config = dict(
    n_kv_head=1,
    norm='rmsnorm',
    dataset='wikipedia_en',
)
Each number is 128 + 24 x the weight over its row's rms, rounded and kept within 0 to 255. Layers, rows and columns count from 0. Numbers have three digits each. The size before them is the row's rms in percent of the matrix's.

# down: layer 5 MLP down (transposed), 1024x256, rms 0.048, rows 67-186, columns 160-191
# gate: layer 5 MLP gate, 1024x256, rms 0.0572, rows 68-187, columns 160-191
# up: layer 5 MLP up, 1024x256, rms 0.0555, rows 68-187, columns 160-191
down67 093:118143122156122128106167175181136114132114137106136110102097166117136107142093111158178129121109
gate68 101:152109169136075126097168123085139159143090127125113155120145104146121113111142132149084143137106
up68 100:111108193137159130110128135121098149067124135125095149126107164146101113121104144142117123102113
down68 103:102058113138136110173117133123155141132151112145107109120128120087130123143163105127123157094129
gate69 091:116099111135129118129170138105086113163103117120088119131116111086125131137127125147148090168138
up69 093:151104143127122177173095154103147123123095113160141132158137131157154151120158134100093146142123
down69 094:154150172098113119120107138097177126151106121115156113124162104112053132074107131144098140115132
gate70 095:132127159136161147114144139107158087161121081117191092175147127106155124158128135126126146142106
up70 097:095123205109125124129063142154085176136111101116155152154116159089143161112097128142196135124116
down70 096:080118160157150136092153114123165127156107123122079155114117120126120113107144089113123149115140
gate71 103:162110099093133122157131137138185165112147179136153188126134132116130164092122155148101144128159
up71 102:154089114117124118104159096126163101162087138134129185158131135146109126150146112097093138120127
down71 100:147112090119126100136135160153173108152109129080141162112116109126174172109144134133130148134146
gate72 097:128102112185125099148165134117124132125110125128148155164089111111132122152088147087111132102167
up72 101:164133140143116146115136174144157094150122175142113069086120073145130115109121110093145109091135
down72 102:140139147089108170123131138135102146150079097129153088116128168113108220153138138157107159151116
gate73 095:081107113145112121157128072153167127123157107140159117159066102145141113113138097114142113154144
up73 097:111166080104106115131157137149107100117157127156123149125105138148138155161111122118155159123142
down73 097:117183132144112126082109156104119127149128121118100093127113096145160162095094107103104135117133
gate74 100:135153159130165126155119117152100080193133132127092146099125116115075120128123151141102135144129
up74 098:187135108132139125170133111196103163117125083105139139087145136136145078129101144173132134137175
down74 100:137068104138103127153091134109119113154134144129094147127146126147110152169148113101123103151117
gate75 109:148155134110141123157168129115100111172174094156123111127112117147105125109131151131129121138098
up75 103:114122134082100171162156085133124157096111111119155104103157143122112071107118158112125126137135
down75 103:148113094121105118130135169156179161179164130149121143095148128119106197098081117135160159090123
gate76 095:139105189147142132134106116147134154122110165124125121105162114146142117155109079103088149131157
up76 096:131108136124136153142110095113165121116122132133131155102121126135164109073107123126126128104122
down76 098:079091107126122116120155120128145192146105127140136096137100092099099068176131148121102154120128
gate77 103:097110164118148133169149125127129118181146153111128102161142140138169117111118124133100106126078
up77 103:151122104146102127144097134110130081143110095147187109107097126132109121120163138105100166098123
down77 100:120157098122118088091132132115132085154089132157109116130138089126162074096122127117137143139126
gate78 102:133118159130154106135142138087145123166135154142081107125130113117148103126119152101141155130134
up78 101:082111151142128134154155103131103137109114154131128061102138121096124080108098128116079088117186
down78 104:165146162148108100108135136110116148123124133120123107093114124112116170133098141135123101082138
gate79 103:126093138106143142210086100114131138085147136166150111147152132151165120127131134143155112114109
up79 101:127109165146130108084136108066126126147123082173138141135141118143122144145186132134128122117185
down79 104:079072126089111107135140106127137151140107126168135127129152143117110164133117163072153152126145
gate80 097:113074148111138112128181107098136119141165134116132147132176113112143133147101120127128091114114
up80 100:117132139086140161110131118139116160121109185128085111132133133136121143119115093167120137153107
down80 098:111126082155148130162087118162140141096125152104141122131118115118212110139095166126133130145172
gate81 099:127114148130103112141170157092102115166123228131128161147118155123128110102108153168152114111109
up81 100:160100120099127096105127166111141090133133136136088140157146156115126131167141093159115092127141
down81 100:140204136100127090165092116170160172146125134149162117131144065105126092109140102151131164154116
gate82 102:102130129136169140136121110125119095125120146117115125103128140134156150122140153146116123145101
up82 100:139076157095102136101117093112137130126117121141058139111131086087149148155152140097072137142096
down82 098:126109116164133124112192104091131160121144137165092129106139142132128185133165164135133091136110
gate83 095:129133154129126161132129146134135142196099114152159171171129150151184120121147127088098171137110
up83 096:136123144099154110162132147146100122133145136136171135135108107164122139143138103123114075140138
down83 095:131164150124116126124136110153107129122128145118118095130116113137124063121134078145132146147126
gate84 092:116141106091109064128141149096156116155140164161127145154097110100117139153101122159101136100124
up84 098:118117134129109129139146135142164131170102132103138115134095136172098087147095145147144102103154
down84 099:129131131141144084161159151159147126144128107130143093134162142098107218129159123143138108163094
gate85 096:128142164135131130126087121120147144106148113143158134132153113110061118074123127090132170135138
up85 097:120089136176125124135136138111141122138115113129134113126134165147118166130100137125134143163118
down85 098:149068113102172150131138106143167129155099146145158156163141094128128091121107143182134136137125
gate86 103:100112115155153126133117172113089100101134149177120064138108124134126102106122138125128164165109
up86 094:160140127164101142139162144136132127169074136100114155088089127135154156121115136100146146157125
down86 095:151136169187155160144134118177183115121137149100158117101146115102158144109147096120142163073094
gate87 103:103099147105116118134162089157125140144139140118091146111131125137114128122156109114106118091114
up87 104:125167094132150075160135111126121065148103133179121151140140119110124120145107162099125098169180
down87 104:120107126132149094122146105119124134136113147116080127140126138123123155154112169147141072143138
gate88 103:052104126132161134174122125149156120110084131139165075145142129121136119138139107138155104118121
up88 101:125158166138090136104165114154114122127120141168131109103130163120193150132168098117136118141137
down88 101:149131157140092071165107114124136141126164101143122160150158152168122171107138125123144124152135
gate89 099:086101118172157135146137119123112148080127105119128144099144154152096141162135097067144133127103
up89 099:137141120141109125112129126112110135133120110116127126149111101122144132140132119120151114129131
down89 099:179097116104114121116106156142089176159112127131119135123129119099174199129090140128137131116170
gate90 093:092126128111118119125129116104111070150128088130156150124122110131115120128109125103091143101109
up90 096:118195144167134131103120087122156093144120147108102130151128123097128148125133126113067140138173
down90 100:150093147113141130103148129108128163097177144128132156104130116127104144144120144141139093152116
gate91 103:127114177128154094150103140155109147130092168120115103128147155119091137144157135145123149163117
up91 100:102135103111096152104120142153101117160154118133208152105112129115103137111115116088124122141142
down91 098:127106101105150063120146125166151105113124091079062102151140151156132126149108171120100097143122
gate92 098:120148129125120144149095107075107136116132097128096170147126142142129134085134105127129150111137
up92 093:105146122112110083139121110126089105100145091144087141095108127112106098150171087171111115117107
down92 093:138099151139094116146124080138149143100150107124111144145123076149114159092153127111078168089102
gate93 094:106124100115092125167097142114104144122165146123135113115101115091150116106126176150147158118168
up93 095:187088109122109102164164132165122124099115147140116133167139149136123131115110123134102126077113
down93 095:176073130120110151155147145149122145149151137081136116120100121121131096123145166120122193142130
gate94 099:128129130136145167142084117120138118168151138124156140156124130107148118144090144128114111156141
up94 103:117142158142125131124136163099164082136128110156121152114064104108125134113115173108108112125132
down94 100:115096148112124139097104118120106143123127114121118123106122137126143136095134117105139125138137
gate95 102:109123118150133142119081086134108158116120135138091095127126131177126127136125141134146121150099
up95 103:097136121143084100153091141127112145111068113155121101087130168145142131136174124117161140132118
down95 101:141142168133125106102142144103121128148112127153124129144118113144134198126129100119166144108131
gate96 099:089090098157152139115098142159133094146123145131161093127109074181130134075138137143147153081118
up96 097:119126109182149123134088090109139109141127138108150136100153121139116132140134098159159141096139
down96 099:132089120109122166119157104146157101131138126125145097111137104143157089126119126128138142133123
gate97 099:096104125162151116146143165159091077125130137130090113146156106146105128144135138121132079127115
up97 100:093130111086124129113128112161132103142150171134132076159145102094125160116125090141148131156121
down97 101:092114136124147087161148150148136120116108083151081150075119144107113080142142145126149105137098
gate98 102:165115095140180121138163112114136146159070124159144165113148110180128143160138131124111159133152
up98 098:065150133139126142149119122164099153143127147060124099148116104170129132131167092147155125147138
down98 100:083081093137133108125129148099117165107091130171173170119133092153117092145126134114089162107114
gate99 100:164092095153123115150120098125117137163154131128149188145132132151149068167137111114111172101147
up99 100:089117139089098198124126108075120145149125117167129154105148151152095130115125142116135184130137
down99 101:061123089104132113128109075095124118141138131127108074112142114115165063152150155114145161153112
gate100 104:119113124134125117156133075088143119132115167120133131120095092107177085108094129149109119144130
up100 102:110132163150121098166127102138158136142098136149121116121159145105115118126133149127149110155146
down100 099:115123105126085152093148113150083126092162123136121128192100126099136105146138157109153122118137
gate101 094:115092133132152111122150106153135113164121113171054098171152136152144159091159144100139130097117
up101 094:102105139158138106103109137136162122109141161099184122108118114089119129110130156094138123171164
down101 097:188108164107140138119151122151108141068112153120121094119096122132082133072092137166102090097158
gate102 101:118130100093138130139094181110134123109165125117128103137138105149098157087167151109168122198128
up102 104:122148124128129146069106097136092166104127153131136066131114085086127123128099138108128174128098
down102 101:138130159121145076118129138176140111083133138129144106119116159106118127176116087153097093160137
gate103 103:152154157084184156154112109127106117128133137167129113129130127194176106140134122168131134201138
up103 103:115111154144136113131157108118136126082086128152198130143121111124150090145141095151121118091125
down103 104:145148191160149168160146090131108119134126165149161138105120161098139162155115098168112124114111
gate104 097:114118133135120160143110092121107092117113180220104101128109100136113111117135147154089146141141
up104 099:138138073130146155148126131137153110145178100131140129154114145134115125142130107153126126100178
down104 099:117162092121123137094122162121158120126138119118151115128159138128082103149179129127135180112164
gate105 098:084169144145133096122132129131105111117132087168141162131134165160145164151139111125128137101100
up105 101:114120140110125159142092126116151146108128126105147120122140100124124086122124168123115149142150
down105 099:123178146169123114175157113112118112102156151186154151127113157116145069111086073128128109115098
gate106 104:087113152120150104154113112105114089173210112181095123125111124146150119152128138131151122144117
up106 098:096148126138130120112102116090139105119107118124071148114154127159111118145153102147069112148158
down106 099:081161113117121133116131125158117090127129134100119138123109091173179141144141135158121164134134
gate107 098:146099144146185095103173098123125111150120132108132170153134097113173157110126128167128121125120
up107 097:117108147133103128159131111140137108133105147173139097132097098068151124160135120092135132111180
down107 101:097107143115158148139123092141111131117128162110144099118150134114086166159106116122104102118140
gate108 102:100092126150140143146159106146147122156147113132143132144130135153149118079167154108176117138112
up108 097:102113121108118163155153131139134111142142143153122108138087123145157165116065124118118100125127
down108 102:146096135150129126113152180115141149145141126143117133094071133119108212130101116139122120117109
gate109 099:146145105124146115117096100145118121109126175124135125144103114157173093120131155092111139163143
up109 100:154104133083139133176148130127120183166111140131134114118140100093104127162143114134100119128120
down109 103:142090130138122161113104168131114115119099141122107104103146102098115120132109144128131110108096
gate110 095:159153148117140123108121140105122101122124142135129110131114134107152160132163149091134108177132
up110 103:103134116152152140127137089128112138162126109098118149151105079076122166127144160123127116156108
down110 102:141111125115157136133126135098125120127126126137097083130124159108131113076148062120141103114119
gate111 100:139113151110146085131147141145134175141150109086115155090109132127103112163120151129133183108122
up111 098:115130107117130143127120138113127150135100148118088129092113116148128140074118149112170109120176
down111 098:129084153108138132095110122105138113129166138097140147150135099091102120159086115119122114147125
gate112 102:104134083135122164145162118099122146151110111169122159123105108138138137121113147090135122141132
up112 101:102123129127141124106134131113105086134167170147139144093136131115146119120110139108130141101157
down112 100:127123094151142129136087125145161119117127151114134141147142107158150156102117134109105089120137
gate113 092:154153160109153106144103117131078151121066124144116079143136125169149137138065151126133137117124
up113 097:137096139109106168138147162114158098131125190106131121142126120156117110140148117082121176158135
down113 095:133113150112121139126147153158087150136122150170142119125066111123121064150115128139134104152120
gate114 101:132178130110177084124126121114137132114107096107112098108124137113099134110115140108077188153146
up114 104:140111151120103151121082134166104106143132150080156131131127090127155151125138103162140095163117
down114 104:144111129123137097129137146157144185147132157150134158143094105092104156099126175170151094110136
gate115 100:123123198148141073128161101129119103157106111138114137121133137100138147121107116160129145145090
up115 100:147166117184139119101148120122163089146140109140113129117108087122148123148123152105125117154121
down115 102:121126119120121109116105130113093131096167124156143141142102129135099173111121122105104075162157
gate116 102:073106151097198150121090077109132100121125076114119126138147120150142118142108109145156126134115
up116 101:107159123112127140141101150102134209150144087138117114110163136145139118116118174126127142144136
down116 099:149117125145081098102118138104127160122118165100148088125103088135120179136104077160113134165100
gate117 102:101121177145158090132114141118083149110103123129125119155142077134114138141096119164105151166104
up117 099:102167164140123102146156101133118149150125110113064092103114138160141103131131113130137098151126
down117 099:155151165135107127161159105093150122087165149150127161078134080118123189153119097134145108098129
gate118 095:114114112076135098109131140151135112134121095121148147105136126122183136147126141180134101132122
up118 106:126114137130134108094158115103085122117111126136149123170136148155085164153139113150123131162153
down118 104:147114137098144130123142163135137104124101122100144141114134109172121124174141088130140087140126
gate119 093:156116114146127160116129145120127146105123152122148124089118072157099121149124131143117126132149
up119 098:131121137113119134155137142151140143133178114097124123119080147065156118116127150113164118161095
down119 096:110131103082106138072126103131158120153126064132104146096144128127113151109120143142135122147106
gate120 101:138080147151152098131136134129122103117134154114092136125132116111134082137131128127092151089149
up120 104:125175166135172147148124142131116130087150167125093117140126128146166153094171130161137126143121
down120 104:125166100099088171172102131125163134141109128122112160107108125136111007085132147118138137134142
gate121 098:125144105121099134095100134114119158135155111133167110127126100187100101095117139081113113128107
up121 096:120123125140096080131115140104081147142129163160114165115119121144115144129124137044154097067108
down121 095:160094127121100077126141143137129126144150118157098155188123130088118186169080123144119147103144
gate122 104:094110131115148117141085150155149087134155103177148113103113104132116108135135155171126144107069
up122 101:165146094135130089136133142123129137121089128165096109150150118091139089159132181122137112131149
down122 103:175091146157115120103109098077135093128071117136127096111165148116179110167098117122108147140108
gate123 097:127108110154132098130143110075162110167107161092141105177127108141116154121092155123125134101122
up123 097:114160106139127096126146122095080154151145162145142108105155145089140102120101120110146139095140
down123 098:127084144124108090187117137106118184122157173087140175112130160142131092147138136152098132162164
gate124 105:135090110173146127151111131105135113133139115124122149124091120124117136136122162144154121159116
up124 101:130155141117111113105149132192120147095144151140098138082143144117126092098131095117130151176123
down124 104:120127085149092122115101166145121138146135104159159116153114126103150220104145156173124118111108
gate125 099:157108141143134152109168118145133104140092126139183119107132146127137133112152097137189180127145
up125 099:112126110123120096163112131098142134107081131190111160117109115110116129165110137135146127126085
down125 102:150119149128127146111103083133118155166121137088106123123142114116122184110141142114118110122129
gate126 096:079117150079140123100106106146154179062127139139095101189127117165103122111113160104092119123142
up126 095:104130161170178121129172100091102116153103150183162103153140140145114108131109104125099155129148
down126 099:083084149129127166132153139138132145114128112106133117138137127154166117125111114116099192124116
gate127 101:120143109148125109138100087122128145125112128132133136142132109128126110112150119131136105132077
up127 098:165151101078130124067149132172106128136161119140120099119152124144132145100114149156132131148130
down127 101:190135129122130123123130123124126100110137097151103151098116125125130255116115169122129149128116
gate128 102:144088134115133119129112114098157115126091126143098136130109063118164140098132125152153119132119
up128 097:100149153097088169116119170131079151121103083103101138117140119177151110132166090137157110114126
down128 101:192155130104154154137126198102136169122106152120117116119128139096086159160173123110165072115094
gate129 100:176127097100143109128117095154130132134127090108095157147114094163112120133120146137116150125092
up129 100:128095116123108124081201117135156148133100180055156137114133134083115111166122125104095145128119
down129 100:112108124111137136128113149138158129141106103110147153084126181138118218152144130125174108107109
gate130 104:155115141119150084114136127152130090133103110127108135105099085148148125156128147119100124128126
up130 110:142079141160135103144157073126147155161132167123087101051110141094122109170145143100092137089141
down130 108:132102114128134117125103137126121123103132135153106118123127148122149149108118088102136121131113
gate131 105:111099166090129117120111091112046141117115119161123138142163100174122123133090125073113124108134
up131 102:084101105120166119169110130055137103109133139104123127110159122095116124123121135129088113120149
down131 102:097131169134142092170151117112139123130116116155188106116111144118103031141172130137156100102127
gate132 104:118136147143122127171161056171119107171101130131099131140148120089126122075139171124092135139104
up132 100:163097144128151092159105109180120156113164108170105100128087157105176102122121133145122139129153
down132 100:134092133156171155154102122107164166122072123169134182151081107120152092140141159136113134079135
gate133 099:103112119125166129146129093138150115124096147125160167096160088120130143066139140135097151185143
up133 100:134168151181143083117135148129118159124140125151121070128159185130106104117114117156134076172128
down133 102:081107127127108146116130108115122079124111145107127148128163084103125156119134166151151123095156
gate134 100:160119135152146099155118135110084143093193155149148143140136143146113094123089146152135111139121
up134 101:127096096079123124091129102186120111102114106130125132087135148155125121101127150125138099135142
down134 101:122130108097126140156120094124108158122127132130173141097122144171119079124098146109121130126070
gate135 096:143121119153155107133155130147145122081107084133129171157104124135113113107092111188149106127133
up135 102:122133129136136151109080135073117108111127125103132112129074154128133097131119143172138129132107
down135 101:154118147132109152116150119160117106160111130140122130126127108093163101147115148120122109134139
gate136 099:142087093132129103149130133104070158139104142114133107143165161113146136125129173151182126125158
up136 097:141115143123122135085126157102143124043120140133126127107151104156130085146151119103100161118117
down136 095:117094158185092136141143135114102132119094157142124128137080138142148139159103126116125134174119
gate137 097:150186159135144081107114118129108123141150147134128080163125152120167123098114142133186152142149
up137 101:161121126153120125134131117148153187125188155110163119132126122107129127129142112091112122102113
down137 100:121138101083131147147112132062117145107090134135157140086130151106106188112136122137124128100134
gate138 102:139132114131130116117132101135130155125122121084126156123134172131132107108121124157148147139112
up138 102:095142112127136160115141132131106121120122141090129081141136159166072094142107137132118111182159
down138 103:139081125090147110118117104114098139121116156152140121097156145143100091140143138097113132090100
gate139 089:135091115119107108104142164136099146085171155115125121135146110123120168155137157160164104124157
up139 093:109162131163143162110122153128128128103139108134093156140138152102152140125138069099099125101121
down139 093:123117150126152123173110100070116157124142118133105145113115112113126136135092159118091167153111
gate140 106:131139173125151090144138128101138155138156151162090139156118098159111107106180144176103139136118
up140 103:107128142098092157105100136162110185159155150165120089145136145124138130147088125131180115140101
down140 104:144134144097130157103126127102181115105158118098150127182173088146126116198106129086115169135093
gate141 106:080109171136087137114120140131142147169107133112098153158058136107110065131136124085131158113113
up141 096:102133122126110123113154134183125107103115078149089090136098138122180093127136133111108130119100
down141 092:201090153157158159145155134126087116142154142148171119133147103117106224127118112187127120119163
gate142 107:113141149141108137124108134105119123110154132118172118099148088104128104111128115133120134144075
up142 101:146119181110161122114112114096145101105095127075152110142123157153123133120099151152137085106117
down142 105:103100100132104145122104136171149102127110160154167081147166113123107104119148146120126110135096
gate143 101:109171125177143130141150111102087086151157130136135163152115104122172127120148153111117158101128
up143 099:162132142143171137114136119115136126127154131102129119107094089128108133172113125163148142121134
down143 103:123132107158092098123127096138120157121124092118152147117131138162139205172117107124145125132144
gate144 106:126112162121097060115121111135151122126142116136125127127092125157147124121165116161155125124089
up144 104:146143119097132114119154096169148087149089147130080124146139143140135109104128122123117119115126
down144 104:092133133113150109138148089107098182143129136105156146122128095123154139122130113110088113160105
gate145 101:146121184121120143140124159148127108081111155176148162118054174117172090111133140166119105083096
up145 098:129139150149158105104107090152115097130115125139118137115184134135104153108172142120104089156125
down145 100:130171132122117154142142157142104132157208111150134131129086135128161047094115080130125167106058
gate146 104:128153114122123117110106135135123151118134118134147129096127083146092125119136121180131124131133
up146 103:158122125125159119117087142123165109117123166135124118129109100146166156135103142135113115162119
down146 102:152087124141141109140144167101075133158120147114092117116118088132137132139147128126141118135112
gate147 100:136081170160093148116075132144094096142138168136117086087152141130087119098090154137157109093142
up147 100:137120139160113139144107169126116085102113102152136165123133095149124152138133098101169105166148
down147 100:069120128168166140129101171131149106136164199142143142143121152146150131131138103135133118125128
gate148 105:166130108155140093141145139127128143142142175124093126146138119180105127153115144132097135135178
up148 105:084087148114125119076151097142109152151132128125109108129131138130147145180099110140112170139106
down148 105:080114145123131095108128122090147181129136143115118129101132148106135082118110126149073130190089
gate149 103:107121122143097120143158114106098157119101173112098135106071117102130078124144161136089164139132
up149 102:145137154158107140107132173132095090147114087089148129141129142106094144124157153122108129157160
down149 102:100113119129094115200119135080112113086146106124153128152116160170110120110125185114115127081138
gate150 105:089122121117135122136157120141112127161136143135151164139139099105137137133076135129147108141120
up150 099:142116132107110156126150174128131132138097105177087163077089174131153103156125102156119119128103
down150 100:142096121099120155121115152126143163117098103102107137097123122118131163110119138133140158167153
gate151 094:126145137108119143149142113163128118113128136142166154122132105122149158103090149149146130117141
up151 097:125107155140092117115140120127116116109111151127119151099121179110117159122127111156152131132138
down151 098:132114128136155134119159101095124090123124099134135168111152126124102039110117150084146116115110
gate152 104:147131103079133126126092111115141129119099126132097109114149094148153136093119148154112173146149
up152 099:145099130176135117115095141100138102114128135102118152164169128126136128086089134121150153129070
down152 100:182163118176101140191143125119122120194122137105113142139115112163133140098117201158162066138101
gate153 104:113106175089145157141108116079107144119133082125131163135115178153103081155097143130123123150091
up153 101:120096120151121159140149143082131156128143100101163132094106105104116136097104121088128118118139
down153 101:142135121102107116131102130161170127123127137113154125132111106109076195106145099113129092153111
gate154 101:121116141143115131182145131133137144112143137136127121155107124102180131096150118119121146113147
up154 101:142120129165183141141114163131099133135116139133171120129137168107143136081132108103113118144117
down154 100:103130154161183095085146157115091129134099104143172118109167137106145137131108125140097164156152
gate155 100:107123145155146122183078135147127130136119116144117160121154114130122146127156114104101164186116
up155 099:138105074140092161166122118149130149109112148135121115146133132164139135110086134086144105081108
down155 098:134117091120136134101137107165163145083133099125116158096111157141064160140095170131108141125129
gate156 094:150131141155161152126123149147124133106102163121103138175129153139111117154157156158166074111085
up156 096:136097151150142140102064103100133079131109189108124110159119113150112158114118149130132111093135
down156 095:137150127144101127140131096102150118118153112145128120137132139136120114125138105124147149137102
gate157 096:129141157146150083174109125127090135072100137128164115174127068123104094143158082111134107110114
up157 099:128139162127099099132130121085077100180133168125125111152091099134129139142077123088149155150176
down157 097:154098150153136129123106111143147114138127127116113153113139118168170165104098076086136078139144
gate158 097:152122175162178132100098171126123103096157151101118131120145174087130122138086104123148118126134
up158 098:154143113106115112098095121146153143150110118132099116119103123145131136105097115123085115128116
down158 100:117133103155171111154100108158129143083125125115105139142102130121098135106161118141139096171130
gate159 101:108133136112134112133109114153034124135158117112129121156119117185170151157127105178112143125095
up159 097:159154114085106123169092114138133113165151128176139169105106140147123116105150128124183181129148
down159 099:110102103102159135097172111110131100093165134125140131133141172113110130162148102083120127113126
gate160 095:108119098143119119155147077135107101131139146140096134114116107125139124141116152154134129102090
up160 101:099165118173114143164132142143145136101126134118139089170151119110117116105080125122123110113143
down160 104:121118158155143086100118116123133117139154115182143121123109128142111120134132118124143162113102
gate161 098:096099163164137163127136157119127064137141145150141169116135135128142132110088129132139129113105
up161 097:175101155083163153131099130104114119135147144117124099108138079124117133129172144108112129143130
down161 099:122140190145143123102162158104136137096119106128117134128125111138084127114129155156123107141125
gate162 100:164102162142135119138108094121085115068137083115130079171101110146115138114161096137112117116148
up162 102:134165151115111120106170119090111134128154110141120096138127113109116126091113128119085138094159
down162 099:133125106107083086114096105119111126136142166127104119163124099160119046152072136178139110160125
gate163 101:128152139137168117153157150096149114100124155147082138139129134109106122119094141159125121126168
up163 103:132132125122142113125106107136124139158090128144110098098138128173130145154115147132110126148132
down163 104:112193182121120160166133113116142140120109124138107144105106141107129186094102134128067136108109
gate164 101:186065071128104132106111107115100118122139135140115121151118135131118142129143112119137113134119
up164 100:174178164133122167059108068140183184103090149136132127107163102164103118124102152145133133138126
down164 101:179148106120110123149134156119117132100116150130083125107138127115126099150119148140131136127147
gate165 093:131102152157095124122112127112115168122153144133076137145119107091154146066131096118186103101101
up165 096:124149102106160150122136106110121091136127159132144141097125122143163101132126108132134131140089
down165 095:149112132106141092115102128126083132146150114116137142144152095142140152118125129108108116138142
gate166 099:111108145142150145156115139144146105134156138145129130139108137059132110150106150137097115082119
up166 099:142131116105122163108149162123119133135120132114134152062134129164144098143120091106125113128123
down166 098:132112129108147124118109108137167137151105115111119101158124160094131165117123074115095110121116
gate167 096:124069140118137134120079106142104136148107118116098149140142137101162131101162144115130126095122
up167 099:092131127119118132140139143140137179090135119148125101145094163112121115090136083125161140120147
down167 096:132103141139169127143121136124112182126093137114146136127078099172101096138146134124158150130121
gate168 094:070128173125174153115088118134121137144121121103102148094118158128110173125132147100138111085142
up168 095:130177089155139159142117141146114090143187125107120137107126082123146133151124113140077158110146
down168 093:144130150160138132116159074113120146114128117134110087116165140114133146165143157154104146146100
gate169 100:112105144133124154133149105143130123142137146139100092166128111122140132097126142103171124108121
up169 102:153157130149131150114117151158103119138113100112120106156149136118150116156101116124196106154156
down169 102:123076151151106161126142125143145152167132107132153108113201133160128121108121156103088099089120
gate170 099:100157084102131120156156119150126133127165127120090111105132107120142120117115128159158138110126
up170 095:123116120167145117102182069159135161153096124150075133131152148144137143121128084106126095122138
down170 095:118097150127127147090127162130130138106132106097148154151126119133160146129136120164146153105121
gate171 096:148090133095105103165121151123121108180195122161098147146126151130097104112107098117136165142166
up171 095:125139113120144117167191121096146175138129118124141122105113105134108121183158105111116118124096
down171 098:154122137127164085136117081159121158134122136132127127160154112104124128127152113116125114166158
gate172 099:156125137109103150118138161108126146149126123140104164133132082129101097109089117121113168132139
up172 103:129107127192061162127128106157149128138157117163091121108138164134112142079169126107123118118166
down172 104:138112179112148117102124112104089145139133155091131137132106145115070120106139123097141137114132
gate173 098:124121137136127113117112065111126154113132153097103114123131139131097141136152132133136111151112
up173 097:122141124156161131104141137124110150146098143140134140105191131101139127134123146130173118150195
down173 100:095137136169138080162150111121092106121150105146099111120139103144102029128149187105092142072160
gate174 106:125101148131156112138130161101145109153149177115157102124095087124093155111122176153137147105112
up174 100:066165135133202117170133115136117129130123170072121121142116112159087113130120122130157130097092
down174 098:121089140125109188088090127115155111108182164104148107143136119122126167161122125117122116113134
gate175 100:084115127130123109172110148114112125115092147175116095154119131159127124150161165163102092096112
up175 102:111152157100173125133113115142133113073182140097093149161147133186115140113145144158105118128131
down175 102:128136153104146117120140151139119125095163100097138117128102109100135128145138141137124145176133
gate176 105:115102139124109128140115149090114152170135140158078161095126119169142124173095169102119134129153
up176 101:141112147098119115093128099110108123101128139148111160115131121145156147132098117137127143123151
down176 102:084121166114125125124144116122140130126094093123121116103117132100136111118114144120133138113143
gate177 098:106114190156152130135132097116075127116112126109160152119138152158113111117167140132186114095159
up177 101:156105140107129133132126109154138108130127079117189139121124120170141132154130109127145119166179
down177 099:108196096147138121151188096109095123135121178134117123152070164081118049095110119162125116113133
gate178 091:132134143056125145103104108180121103138098117153157123109194120148107130150173120155110170120119
up178 095:149170140139083180128118110087127170102118130113146164097101143087127119128117115147131143115096
down178 098:140134135139133107118109130137134085104114119159135158150111159126166159118078094104118127112146
gate179 099:120112144143155113158117120136146129115092130111058170158120134138113137127089152135115133117120
up179 100:188148145117110103106118134120118130126150136165114125150137136094129126119109119115097140121127
down179 100:128096162140145126166154104099125166121116098101132130142143124120102068123129100128140150103117
gate180 091:132148134125126104146122138135123092124138180112175125149168147144120101155141146140145161114142
up180 093:131122098134106099131129151161153122102125190126119137118133106148122133157134172137091144137138
down180 095:120168123131117120093149112098126101149153129153161140151094144147133175107099129132121147138126
gate181 102:112111126095131105136131156116147124151120113129113143085151120137152101085099140191098094122116
up181 101:098110123138101174149152128140145091113132140137130137138154123102130121127160112085150153114131
down181 098:123112100130139120126154112108146106137132141120108180094125136073152075171124114150151130128104
gate182 094:163125119119138166160108139122125093142124094157155156164152108139180158074153108103118102104092
up182 097:157098106094114132127111141120134082142133126145104138134167103119125083117122171108107142141127
down182 097:178107133139143149172115107106140142105132128156098113137144136158152095143106130122119103145120
gate183 100:127105085136114172146127106153104133104121143185102131138085135142100113119144141164137129151122
up183 100:114171114147114118123099161162138152118110138144156136195143149119184120135107131157125078094126
down183 101:125139136122123122182165143146152115121119101104137156104144133097135149108118106112147147118149
gate184 103:131169134095113150131126104147125159142097129126106157091109115134137106160130111159152170115117
up184 099:127127122136100126154094152155118120178136128153087139129137090117186122139120107140129106109115
down184 098:148109139113124124128137145154133123142139152132133089174092137087137074122135098189132102094099
gate185 098:129154105113160151158146115148092144101090098100068129121132108137136084159107125147174129144089
up185 094:131161130111150137097135140089125150113106147124096103072128139092112136159142147092147115124109
down185 096:141080126156100141141167107133134148163139103147169142119112128140137103114130150104147140113150
gate186 103:093114121128131130118107148145141133160118156185145128083112128141123120168157121111141139117142
up186 101:151178108142172102093104143151117114139143116163151166157174165100117135143148101120134170182125
down186 101:104116120152116142151137085094084150156152087147128176094107120174160084136158069099098095115135
gate187 107:121140126135128125148136133124129118165144112136158123116131098113129144102164113114112155108166
up187 102:118107103155135168110109113111107128173114148126096102103119106103096124175142142136092119112130